Each number is 500 + 40 x the weight over its row's rms, rounded and kept within 0 to 999. Layers, rows and columns count from 0. Numbers have three digits each. The size before them is the row's rms in percent of the matrix's.

# layer 5 attention value, 384x384, rms 0.103, rows 243-255, columns 192-383
105:522444516493494489604535473558471481422451488447523426438481507518509546379493494468569493520565493473523422469470523494444488536510489498524493420513478478505518538500459513572392486476504541454497470529533499443533519563533461467499480544478467517501561494443440451494486556511474538559440510507453531539472519472514533510479462446568467497512441552524514535532484534482488509545545550574594471567498489436471483554486557451502467516448522477431498485411474517536479540470521487513425518496493491464529545544522488507524463531505585516498463444502512482445539470442567551561
097:526478501501448501514469536483602578559531510475440495490438532492538394594503592503467460565466491508510531550550491502499514472556517519459490527465539476461491507500527478426515505539528487505427507527476504538464478487512550492483415434532537508533445465511512512535541455517473430500524505518474471498528488539566478477445498535423552488512546470554528436476498493485506465469512551441458563497482510512593514476408450514507550503500524509528451462525591455426498501563488455463516457502546496526466456478479460511461483522521535433440545452541513423546456510488536506545
095:457486569430541564537508522516469527505459524498497513503531484483536505532482461586509513473421456552521543490461448531507472457446472425480466510520516494441554486524514492498520485439515530549443536576528536501499438468491464485503491402473487502481531456432542494535560452517456484473579498439446522533521471506470503477437501515541496542546498506535495444485527442486530525524534494548551465473507489536460478439490435499479460492504547486492521522552509499543541470438543399462568494546536559445456408501488564397498456497530463571564506547478422426459549459537526428495
108:544580475507510476508513511535568558469513486471480574491479517480497451615507499473474565582497480453534484489443474561480508523520481530527524544546529544463486483508477495514600436556522480509397521465504598512561446417454453452499533488527558454504500570541505461486525509537527540477443497576464534385512517493573508505472524479464578601478513532543476527430535520522499497497500488443455497495505541445543445490465525527574474452526523466450448475536524436517459500510512565541565404447535485439500485553474486484492496477498489495548546543497570510519506502541516576512
104:500463480476498436459498421531527513459491472559510504504437480443506542573414499519552514474523555507489465540574488506438456520498526524472518478552528483499452500488487575512513384445528464473546477446510504491510456536461469478483404506487452447563527580505532565474478429560485519478498523608475499475456519478532588522522491495590496491451458464458479544515516568560544519442473571522544461508408460506548552541499499506614492464504461453500504526565490468556508521486579527511459527495448453433507476483464543488494513510476473497487470468513533466506458548530468547476
096:492441481533539527436527491482471416491543514441534418558511476508574511502534517494492482433482476488522549523493479450572510545500500506465488563473487532559491532510481546461507452492533489518539495456496520493555464446563448502445471444514516547452522454520559473425502452434490456568475535499558505480498488542573469486558504464491501495538437514492469509589577510480417551527462522514496492533559472520509477519532446520586447525479497508442518539551480549595430510423434510499478447574484507482505521463555521442519469499492459521453473475514517537483497535509461575497
094:566523465438488445583485481459530446472544553489564489470523499527541466521477533488482609573546484522581509523492518500395422531457451478427423478453516408474459554416511420559525549492512556505461503524514532498513465535506422492490537526470511463572543427517503583502505488581554507475455503496532575484541446471507515527500542507446555550442538509523453473459500494462435458457516527473529527420607491507444529467483543522482474465573503560518499491520461509465530456462553474519518417523468446475559496504531513430497501570516480518514489465544441407452498528474466422533
112:488508481526475545515544402553490506489464454527443436524564515464554592509462484566487534412530497549433521507576542461460484489483490527561488559521485486508572494500464509494485491457546486432581485531538384484489532530483485493485482447471527541497490542510453501463534439499476552418493475552564512471467510518497571524559570526506530483410457511473466457503531540460580494510492512489604516558527512460521468491514474463563461520503422422521509567485512511515552518490490475512490506536477466490526588547485486508575536510491470558464509456440432520562491512440483477457
097:476499609527562542472498554426488511484432486513492472521481514473493451542552465534423519462470529461420484487451523508479598489508538532491504530517468501516533511535499462492487498422518505484500471520538395473467483511528536429522514545565497532515405531542400444496506484391515529533505520497559491569633509520444562511481452491512502470468541465442503580464474415510512453536494493518421514537480478518505457529505491456539531456544499473524515420468458438525494528538449499530496500467510521516446505487485491573497549493465518495507509532520528477535460538562555469485
103:530479460549542432537456497456556522498528522494566537518426493496456475493502564468477413477471516404570518572510476479479455547524562497474445450471501502489403503513523501523552543503416576580475522507499480487544538584545517503493466513497517496487515436464461486455455519497534487506479483460422497598468524525501489483519480464437517488532519510585466508550510445561455502466510471569434520483428508557448464571524495519439553548449513542514462485543515485449509562531509518495486451521465510532499543489547499485403496468542509530510491470481484505453548545422562515536
102:530554476472537496471493587452543509497512578467494498517498447494488483504530548471483521513464456480498434528516439451547486512489488451543438513516495501497498532492507446447514489561485418532483472504476511487479545433528472500504511469563466500467483444535475534507458507511499352513563482479498511458495522557466485520430432467402499555539475524386515516525484493593571526536500502466557488534509495490517490520460509511574575503520497461521565563519488463493489464467443592474576451453567567511538441479426529489496542595501566466489519469517515499551500490519504481463
106:520490529521443550493483476543432450583451543419534509530537545509525552568488450518477493523453469527435554514456465502482518512464454513530536525497519504493479490460435486480516526471527476569462500507589528519467460479463491459511430461540525526487519508504463471534520501560558494536455514455443538438475543475572532548457469490541536429470505494506567537475507533447514561515452507508498462565457473495524489434521559514527473518412408471479506470447510508514518458479506502511519466508505578466540547520463529446519450570460507458494447490469487535526500520516526564496
096:520447439396529490566420562500547538450567505546515538531509495485552491418482503521505572519476493496565413556494500512528525522408534528531493429525491548519437482519488449474539456423478511467458540461518550496475486553525582494493421502538461500546545516457446546471558503495491501517476522592458460590506491518472496438480511457495486481566443474564521491520496553486486495468495497552553493522479476549563436570531448506515503427527530540572487499527507504492505491528530512505522531526420521464491425513468468511442579458497448511522543498469482468526495531552557468410
# layer 5 attention output (transposed), 384x384, rms 0.0973, rows 243-255, columns 192-383
102:465460515536523558500564496487476476473467473494454502495517449574489532420463489528513536481480528497559437470539456529482404580474530520521493478507502522535504492550434508561477486429563482449525519447570458470549497500488488454478476488453564537489572488459440525491535522505503517463448528492522489475519493464496472533502460495516440494531517475444498512575452530517490484549510485533621480473548549433416449520479586494504477496507458484438485550483479511529483497475504505567495521490529510499503573524487477565442482504487507469475538426538492506494492498498492543530
095:487483494526490512501521522515542529483569482503555427479453511495554453570511549472477470502508535432499562507553494448493585488550533495465517527508511513463442481481564510427514454541478454518485480553467518564444486425546501492511473466471483554499455458527492502532479466565518441540497497484542491442551473572466481475424508571488499470471535544473515519468514505495533552448483539438451536474464375548518441517466432487529488475494449526517448459478486508419548514545508488445559455478567485542446492461460465526475513596524459444446541438594583455565525499524507493587
107:419500476473477511556454496506462507548604503483434491550511505461498561571522416499542516472433514554522533530466472536470500441483489390465506529467454452464550508492531438554581486474500560511453444553522498435431523473534489387460534445544458465474507503522531481493493464523530522534493508482520505566500447500538474480538501502443453493553511491568478481528501541488493535492461488542500429479533535467483540447469515545470509531446436419507568536520537521528497503466480475487461454470529503481505475490459503506502450488467473578513504555489513516522501481504511469513
093:510551475440418494491518508554514516547498532536571512524536492444436442513484533485467481576569563479503475456554498496464580447531560436556453478468537622510396493522520521465532524517482463495540457493521479464548479501441497540549475479458500476566454503474500507522490504507634525447475534643451528499508518541501540546373490513466516554450547483455442508445502457529490495474565493479478524472534474456536473505482515525546570416556511468506471419459505482526437497535467527513549471488471504503523541551496489488471487555505435472542618503483539437496565561494465448513
111:492564485531486525486509425439504500521497513447502561569484466474481513495394464493488487505491503434453500536546481503476455500552477479493513468476443497464528508470460493499457514484489498474468520511510547502537511543462563562461491540549492539480489525481507533485555537569474523468489529550480574522435553450481563461472476533601473489481469450545447518502543523554493476501499547551504502537500500519507526485504459522535442549521550586520479558514502445552521550469595476355448455441496434449515433435497462425531498490457561474492485505465527509553437524460501475481
103:504542500506492432481538541493436459519517555505580428586510560498581508517495526476491517439508536452520484526454455517459515585505490476515477483522507522457479513524475523460470539525506468510528470483478458520507511476513469479536538515529408518534518484524538479530507469433445543476536559530458501516494489495449472546566537337493472466532463514537419480519553468494454549518528479491517422486591581488447457471520468498489434596483528528508471540548540558583489506425488447468434499488466487507555465488505542476510501409498533500516541500456474465435469538526437529464
098:517579490427481471583503544543492536460551601475551473499544460561504513529482492485482576510482461493485515439509484487486479489486484418489465471514446434470456529443493495454485588524538534511398496473443558558579492451495491564498451515491513391474437438511551519508535517485562489517540505434477464523448500512477538527490555483482528537515518487467461524521473468519518497475491558459538496543501467521483568479518518483504387497464538560564434501487527558483503487449510510520511430459577475464462469466461489429518547561516516560501451458515563461494544471504489498473
100:488536462504470495500489565562545489548487483470518512512497542494533607547446510584501507511564504474463453490486559512428456487519416448581492515525450477469506512497448478491457428461548543447523552541563466452455470536552498577534492509514504500476522500478502533436512539517509540429437502535501568452481509490530596486535514544571504510495408465582479409499479583528488487540563557527538516553507510550536469517558483479458427482531463468471520535529542450495531529464439509486503460565430494469488550464441489451511489475555484456465457489448457520487507447393594473475
103:496464506531474492524522475544557472466501503492444496478438574481480443510565552560452521507406487572456431477514483415519597422479506596461493463491473590552555465526556501488485479436467492473516528505508453510456472525489470444533492510486527521473456553499492490446481517464483510493380489502578493609533512470506494548415489535539495503504554460505565521497583461502515430484477459454483488568400459572451514491498552510503507464512522421501540517516495513566514518516508490546506548458511526491493509555528495571507518505482519497493512537478504505502623485490547514497
101:551483509513554454473473482445476521462493572611531453563488460459472447482527545465535475459503526471563503503520520513565495499429528514426524494545540494503514480513459516546552522493420499467518553538510479518572506454446470479466531570456516505507478521561497458494482481471424557498610537483487475462503546519557479473472463419453498432521526483423484481540541399484502473537481433472426518471512533487522516475487470462462594475521548539554500519600503519456479539554510503504477551491504525453447454450497488445517539450495506526523464479522521462494502508468505486425
110:508585473439539552454525550433495483417486506478497546421473536506492506566548471500468548486478467450514525473525459533565498455504511499472481512455551491478526526569563449446519543538521531511546458510507449484419503489482516553500534448534501479470574495575477536547445471503583446486492457471477527496478530429399507487449469425514517536547569532473529534518512483617552519523559481474506453510538518486455456404483506582486477538546618519547533527467505562524532482495391509492538442494491584531552406526500477554482504507444509483488561496465525530503502458509434454446
095:523542569536462543489562443513527504547476519464490460569498518473551482523441528565497544488511513486461503494487444500572497486485546502421486496483465494462481423529442441517504455547505560495523487505550497486368519491545504499415451459540531451454503515534505466498603561487580546449469523451521467500537506478481452503487488498533513432475519508487452607499470604523521486493565439535578496580506543460477527499556556501522494470503478494522495491511509565508451519542485491431533502534481431469493514543493469484556452505490497448536465532528544503545505536475545499472
098:470467416442572523463548405502557561498554510559492504534516475448539413457549527557517501559449539464576519580474519499489439516482466558515461493578489572481488523460564509514504514498478502500510524513492507561494440478459520415586481503487532502481465543431438457481515452617476542524477499444493474571459509539545541490522570492504418520541487460539536478499465413528487462500460496486491455469448459542510500540472415536451506543508503509511476532533514505488526547443529504524543531462444565522498446475527554437463528506405483474482433457494484451500455502519484500474
# layer 5 attention query, 384x384, rms 0.107, rows 256-259, columns 192-383
077:540532470462580531529495475503472517495532537504422414494504491517511483550512495528560438494533441543506479512595463528526582456549543537468431454504486536470601500488497550424484519547509493438543481472470459540498411456575586561466551480493545510522532463431542525570530458472553544488435453443493511476517579607448451459557466486496489512518437437450500475583566476469499528383488522583483469572529541470505492487487462538473518534555567505470495467498479474505485491426502474431530520521508506505534483495508508572480503467491484453538533460512561563528483485480468533514
079:497433548516478429530492539516489515512477444523512602503487494509440515480569481425497481533489476408460474460494554531548454485523441453471521493548451474504516477543508508519499577502460466575445533459549554528546527496483459441507473566533509517471509518525544537394502481539437479473565503524481487518555481401552496517463498533528570499489527534564489483431477537541550517551507537459544533550509515540535429514477547522518529495464467405508406491522536539547508494475522490514538532496501537522456454529433472448535518482509514511424448549520464485490602433502527481559
084:491506472517481495426544475476490553509538553475460457496449487479538458482435540592505556507524552563542480524460485460500551514498506568522538539478521516440517475581501473490509464472540552410512576490416401454455496501508556619495505504506538462513537473443409519570571507468494482528537505480510518500451523542524526451530440491538446544561482505449521516510529459508514472438429462537483477539544563500442553452525521502485453502520535614481556542526453479447517505555510496511470494474461419466526527466504521482447523515514454469538564500512585490530443493519513462478
078:517507486450543518519511435546475520520510525496430443456483505505548503465546472535547502514497455548508497481550459500530574504498532508426447508507517524483556463494435524485470481464481504448549495468515486564475480494551548540454535497573541482476482491472505482611504564459496502562456478456530432462547587583546477402569506421452495481518426502443520444501526447516470467440501500537472501531519544506559552540530416571511444496560473545535481478516481479451531553498438429473460459498476511531586595514527481570483506462535472474522541452550554516503460493477515540511
# layer 5 attention key, 384x384, rms 0.106, rows 256-259, columns 192-383
059:487563524463546521530481528524503505445532537535477480513454502537536472515513499518579525500353536511467554586470475492481532434562531496408455547536462520514500486507537465478418479513518510509545516575541497485545498464541492556452473565504487415446464426519434514557500515497483631532458500381545515415536501540515484509525526532530547521549515482484493513525526528528512535538512500563460519499481509526451537495498481521413463496523554554477518487476426528585492538488488492470464482448485473544466549443475472498534494438499531512539511511493485583561534496450499510514
092:480510511500485502533518565498544509539433421558557514463455502531433553503529447420452531490420473391423436494414535552504435493487431538489483463509456470480505479511503472477509491528475596545529436497519539482542464556469414446558504531507516438430480560560562531461479493536472508475558569506499498567514483449489522486401496524519525454441499518538502485478432526488495488486537554486564501441485460529522420557496526484483546447461476466538503547480563533625492516460492501512528498468505535533467482495481524471520458448507548559508440556521455497542568506466482503514
087:532486520488538532467501426497485480485573552432447472548508493421538450495426527571527575502568518571571541486532471480515569530520536485484461515465458555466507498495510545453518408479548514429482518531454470497428525512507595559467534525503504478497500479416474538543539490464465513532449441476493494463450557585495513515562515504500484545573498502476506450503553457480493489487411494455443495519524534460472554468522457519484514526491467561478525518550461453450497517514504480489484540526459511455457542528463458531456507542452428472520612429506583515520452450471502521496
061:434520474524512542601538460529461484505560514519507477476444536541626510506455522470550530531508543516446533557473538440536563507488557426502504524515444484505527523526512495469486559556540487526518457481447536540477455515472451479492426510532545456474411488505453451518453580456516535564486514428535450507454522505517520464469526500474531477505463501433526455554503508557508475506535471489494519524534500467545545469507462563441513426481453500505549524538498437551510470521410472476525467528544522520500592509533573529449489399502549473492579473532550513521480428524499512526